Part of a small language model's weights: width 768.
Each number is 500 + 40 x the weight over its row's rms, rounded and kept within 0 to 999. Layers, rows and columns count from 0. Numbers have three digits each. The size before them is the row's rms in percent of the matrix's.

# layer 3 attention query, 768x768, rms 0.0344, rows 214-256, columns 192-255
088:448447502488542455480496552495442463456537539484547553471470584546444506496537496520518524501439485493510558492489469502352535561516540472511528522489444522448493535514477555510507559460534526
084:552510532543509522521514494528487522429395477459520486542489551538504505504516479516544459485542557561504556550495564401454530514480415481460473586494540454491549458523489468508418563483498447
085:507569485568474477441505486458560514527492551519474545570545534559488570514551464510456446494483504554512490487509490512483490445545470489577524492482517456479507501474547552439475546474566522
084:528483463532453533491516431498486494474540536528472618534538542445529485491498436512487545507461554468526590492470457491547480521505491488528500488558509465516505490456481520399490484437565504
085:518504526474436452480529459574529580507497451535525558546511532476484469474528502448509466455516539503561511416455565452496432537428519496482530468556503546482537491546487500451500463563514574
083:483539480518505499560489473428550459483498500500532519414507520478465463504581502535560496539497496498515553519459481533526565494454474554484523468481537537573486424471518468377464518521459581
080:549494387527529467473472579506557476485517493464464552534465510558493416499514548491484492532473530488459426483491500494526544522460492523466456531473521460528454565487536548472558507525473482
090:515500506378475452466467528492419446549509561601427548467495522475450487427449472486489547459476451527453531510466543592555414488454512510569510417444503531433530519431533501507571505550507502
085:513499547511494470459551469475607569445488549562465525479621489450503490502530549527458541526573577483558477566494420485501455448475480497512492457499423499530505440402530538492465437523524552
084:586486487555470529436482527521509422486423578476560432488575478480434475454532472480412536468452516522551561509553441485442482491424495496487427504489540558520493470478544494516447546485493569
189:502551433551470484477531410504526508483491502569460583471499491461478531520484555520489461470479508517514467512438421511565456503481551525519484483540450510476508509473509518509500415538554499
137:474556492560438516504535491560492518495446499583497581492527524438487523461584522583455493444499533523532538481508470460436450507475543522497543491510528513488474504530428557524560420472495539
153:493562462553447513487520441515500506482506503573478613453525517458475537508477564538500446474450515518510463515449449507540454514489548538504509492500461534492500493505473540533543408542568514
155:510559434541489487473521437488535514466521505556454558462522536469495518522503560517505469486465518503509481524451440523561473528510532544525459499528460518479519495497507519511497415543565468
100:510534539459501519489462471472469502494534526496522438403472456515467553508429533474481480536488540497374492562507520575551516482532487519467439535444480530493496492430592438565505564530488444
068:541471476416526485585588519466485484504565448411538590453491542381553514527502446522536459509554513496495517479568493506494516535497524496513507471515500466515523523513531522447494485501576560
089:478426515414534536488515555468521572493503480442492415483452501530552503479513443463516565571475444517535504483555561475480552510498421467463528477519513457548545513491509524511519552458421519
069:461455528421452480479454490455537506503410511597517465465506460528492510488499555528476478559457501515500463533491470553486497438558492513560540507487528560467505514485465509578527500430472483
069:474527537549502502569469499499506584484473510514499522506465514494519558485462602461526472533480525482484450542481503551500532474511475555536465418495431475531570522400447517543410476541525483
069:519470472489476536547550442537549530489407503492493507585505470560573517545541494468519509522510523509440491505401547469485472486565432502514479520535504466476480454456473541453424481509420526
076:501523534490459484495493571476516629513494514449433461571472506557537503560521431457494509515556473499511524519539510542519552478564457519548454510501520467521443522472479532464459482514382589
076:464441456478519488524540477546445504509551507490489548477507495409512455550505501480480466498505495550443482484516495557549489486447459476487521497479452547487565444459544537501418432499539510
074:501441500480470514445520550553503438575481519495561500446522477474500532516467462475478466493510419515526573439475516476555513463424502562491499512465582488505445555501517539505519494495587467
062:508520573444606486523491521473472432505517470462514421498519500470427539441465489525573558499508522556475511470515521570448556524459490415484568525471533491534479498539526496533469546481515510
067:490470491523463550543541478502508465483449484570522482483509453448497456532549553517460493532502437483545501450505462520571508463525490508482446457495521520508457500484497524494523412535568482
068:558501521507514452502465526477461507466397456510493456509546489492510510514538516522418561570489517487461479538562486590472435570473509576498454522549481508508474447512557529495554392451560472
070:531507398591439525477481439426514555456492449510465498535486566511493528514515495474436473545541523470507518449538499495532451477508508517537392484578473579480506496440521532484429475546496439
067:421476483414521444501549478512483438447461563415489583483460454477527501582486448463452570454519511484417521486479483523500517543502497519448483542533492381558452480430543556531524488492516520
106:455481603471567516573495494488439466545563537453506455466471494485553460479468533470559485531513484479437462516570598512499550514480448493429487501443543473497523530509500463510484570461477503
074:524544487536500544515484447459569575544485521505502487532434548527521440509451585415510482495506521509469515471548472487550480501506482522538424485535481580499535591529488493473469498478494471
077:511545546527492473529525524550491491493511505546482575432486471470478454464507520503513505477523521576507466585435542526446467494513461557464454373512499474472572451483533517502470442520499484
086:499482518528493493518489466536447466471619498516451544483400487460591514408489512559433418488495567478446539588473530480466508561486489549534487422527466462518548484452528464553570529542560462
079:502507509491577473492509546433526572488468453459464502535481512499504530524450500484541435449451525523509545484505529493459519455515559474529452474527515492486404526443430534444439514518495530
084:586500485473493477477528531512448511526514529487431469472475476478495541496501429534500413497529488490498486464530490499465528469491504586503526493476585548464453556516522573506571538539542442
085:559488540438507513413515542546401391505470503469458452562567470527598458522541479558525449488550479544475474535506490628479446552510499541559480453520471595451559495562537533465469454537443541
083:535454518538421511524566489461406486504490517459511486503513501500493491486459486485493523508545515469515546533544419434568483459471468413480483382550487465546553569472505527460441452502494467
086:549488486488511485489495473497452487478527486530528538477446467419491551446469544498515456504490447508546436555509496556497481545491516445512528522578462488512510495483486525474425438562526541
085:505537489449497526492536487550409514475496456574501435483473459542446502493549520567544541532483550467432556538508555463539457550458528461479584513559483447533462531552499482508564503519512529
084:500483514470531486444512509469515556533525472438530490475476542528412506443502489471514508528466510546533488549578507504506508544550412471447506488556478515540507542525593513487447510516546530
083:503534518553520496474505475473510484463546521496522479499502514480556480449517484486473543491560486490481506491484542543531578512491529451485464514450471503490449517512506459468526504471528421
084:503523580539525450523504477509550474455565479529542538466588500499550511494536520437568424474525559566540556600546495400465494436449473450502481542560509386432554511508562468515485450445479463
082:456527550513463497534525512514502463506534441566470526456474471553459476505445406475515447494537520540485415587495520490426532534459542508486492499506494537506488538502495547489546539558456491
167:510409522469543526543492608479476444550518515478515450462477518544521479520478466488509468568472476503490522501562542521439547496481434479473541551499545481541479527554501501520519553469487504